config = dict(
    n_layer=12,
    n_head=6,
    extras=['some layers without attention', 'local attention windows', 'gated attention', 'exclusive self-attention', 'an embedding shortcut', 'norms scaled by depth', 'capped logits'],
    init_std_up=0.0304,
    optimizer='adamw',
    schedule='wsd',
    train_tokens=150700000,
    dataset='wikipedia_en',
)
Each number is 128 + 32 x the weight over its row's rms, rounded and kept within 0 to 255. Layers, rows and columns count from 0. Numbers have three digits each. The size before them is the row's rms in percent of the matrix's.

# up: layer 8 MLP up, 768x192, rms 0.112, rows 434-453, columns 0-63
# down: layer 8 MLP down (transposed), 768x192, rms 0.106, rows 434-453, columns 0-63
up434 109:156102168065128117128154093155126164197125114162125172074104127154130104083148091134160125149118085117130133183137129119139165157152125137133147104105194090177128093152148132166109147098189238
down434 111:107139106090077088103189129089097099109113099116163109146152198155130153127128068116100095158075126151095147211093161104163137046089118131135075138068146136164128102147138079189129144089142129
up435 096:179155130111157111125160109114084140113087068171137132075154140123113123176132131087174136073103169131131145189144145090122135119127094123189104117104123130109095106134141150113052132117089117
down435 097:113179132146122086136104111142064148161142079114126154127110146151107115182143185108121147128156152102116143153117069116102180182147091128105150162112132078095091104142080122127162075107117113
up436 100:096113139150130120106142131108149113132091122104087072165083146107121082158111174158152129146086039133144087118159120140143172121124085117177111164099149107064170171103091111142132141116167110
down436 103:099081077136095106134203132095098148148071158139076106107124144126164089115143154077095157170075126063120126147140090098122080138137155093170091081114143157189078087137130120101151092079121194
up437 096:093151114137120157121146093151127093154141152151087092090099087111095119119109187100180133108046043129098173158118121108086202165165120086181142087097113114137167111128158168162101147171179170
down437 095:136216082195071152132119161159098154152106108093091172103117124092099096169110182111130119168084114108148171163125091124162114146162200122127110152115164123168129191032081110064102143155081060
up438 100:121147126168074128132122121107153188076098138106199134122089125089147148099144167123148091098092112152118100118143134080140106148073127123123129133129173138088145119132144061100067098121112149
down438 103:142124137112164131118054132082196117037094105114140137121128157105162154126132121122077123113136148150154120135138127098161153124164101126181150121141136074119130073102180122135102147146080149
up439 100:162103110164137096097161141166106159133151145125103168042172161160051112151111190106114168085087101104102160115053118101141097172125129164172113150134117135167164153163132119181150075116111153
down439 101:119144129106149119201086099114099076114221110091117154076170110159111127157059108115095082088102142150076173107116107180058086138104108174099182125107135163152108115139172148129153060099103181
up440 107:102159151164105074119132115152107142104135044150120072142162099165122136192061107100177120074109129174153178188101105036162137138128100064167139100168127145161128106097182115148137114173141125
down440 108:085109104127121156162182182079196108081128109111115140110123151152183133210106129159188072152154145117175145086163150179136134122139085140137111078084078166112146145142135120113111181142129128
up441 118:141103119076115096161135149112067190152108096174126144132073155125114140121086150079138091191119072090122136155182070137132124129102086099163143127135105136097169069118082087159086114092082084
down441 107:114164160112121144204088138142121166185112134120090174182147121078150128151174182090088134198158188173148174130102064184127137168154128104126179137078159148167105120121093153114145133188135122
up442 094:156163144126076108172241136098111107102096102134155108110099114094097127112120139130149124130137144101094156148095137149116118153162081126134103114095145159125059124121116103135100172153102099
down442 096:156116109121104183126074080115122144195103084137130117170137087097084068111081157167147182145130119087130135140151111141095100144132209123059151178108187121179124106083150148117141112066123156
up443 117:169133123152146074126168135138141136145101128142183129119189118140104074117153133070165130142115141166116094127130035144109143182172109113125111101124120139107073090088124164135168163111162124
down443 114:205160155150123133111133109135168079141151144162085170133098141115161085127125138120130125124120142110113118112056106110109091158187105125116094164098088098086110133128195105130133138081153151
up444 113:122142150090126069159128164171142121109114084108127084166172132124107120097127126143205125150163098104067124124090123158109132130135114121161116151193127151148117138115126132102137143143101136
down444 110:149070113171139074197128130145045127148099113097145129191119158182173142077099119151165167143146101076111041156149135104128148128086179129069133186163120121167141134121102075148122094096099097
up445 108:125131099126074104107090116149093178112089153141164121162054139109087111080160171090110067147102076187091172122127155100127134211171102145161112110146124119110138102118171185134116139140110145
down445 107:131155150148151094172152154089107113101157170241113176116165103109184143184106163159038133150140173161126126131141098156090126147122146124116192135152089074104138122169041101115121157094153128
up446 100:104107226109075078064119130182097171136096117134153146134087154111124080141158163124161153166076105188183184116136093151151162105133147141206130035097110134104127118118166145181094080113132109
down446 099:099142085112171142116148156151186107128119137146098107212105128078068092195128158171117115127168134111117140109119101154110148131155181101105175114121041114097107138122129148058137116148173085
up447 100:178125162085129097185095096123140106126146078157143093095108122116114102098149099151114175173173140161064149114158121077131146188179119138127138144201090084124143123083171138168107157135227152
down447 103:105111103177131147111106193094142113188067060061089185142116121144179160142170114129137131144083157094166065123149154112141152103080087099130110171108095121133192161092050089133142059136155150
up448 097:160147111072137125176141137157093194068059128105186149081118162076143183100131132150152108098100122156074160149103128097145119151139146142164131128127127145097092074161162107127118112130096112
down448 095:160089138116085124136152150152170150132160124089145106099075101154134121158086130095123148119116176154142109056130149128122148107072153186133104149140096136147115122153073140132177112116130147
up449 089:084072133146063162139156129123156206105100141163088115131090114161136134128186154078146149127141153184150147142149139104155084127186067093174119056100154105100125166099129115157077116131139103
down449 097:167110125130092090177151177144109135096120134105125096138196142163154139150126124126069176147157108160099129159075152075152086131174148107047114125126160166136157132126100116160173122151109097
up450 099:176172173138111162114137051122043110082167138168090083085059126154127102144179114141150128174149080080135153144149159145155154186131094141116129136151124154074156084048140084145129147142087145
down450 097:113182172113138117164129111134093090127129104152089132124174145143165137126124129126113048162075171192163131108123216100147120084169128121085119164181086129087111125136179084066098139104095100
up451 099:131133112056093105152108144099141133144063098149132127124102142143111139138148085193139105132170100139146104165128085126131129116169145077115093166115181161148093081073186059115098138183083101
down451 101:137104153153148087120161126144144126121147133130105176191122140171130118208104149105123186081102165136128180122085150190165139149128185107095124070102100124193118119175152119130144145152138137
up452 099:133144104121142095095154140148126148151105105181104104100181153119126167094123145147158145083138136104110100112115092137133169154067089127159126108177114145133092107111235091157113118149186134
down452 098:089138145083147079115145111186100082129120093083142172124169166174142182180139127161146175132139156137159123175129110074100142142129102108174110103125145098175075127171177118146110146104118133
up453 103:195139129151098075140144158122094109178050124118167171123172151164115114088125118062137101145180125130124142176141071136112118105182098099180106160088157136142083140083116141162141172201113137
down453 101:118160140057076174104105061158118128235150147112183121062162127093077125177104108144129126110133129180133112136098126100060111100130112146110123128143161122088066099115128126114170101101139102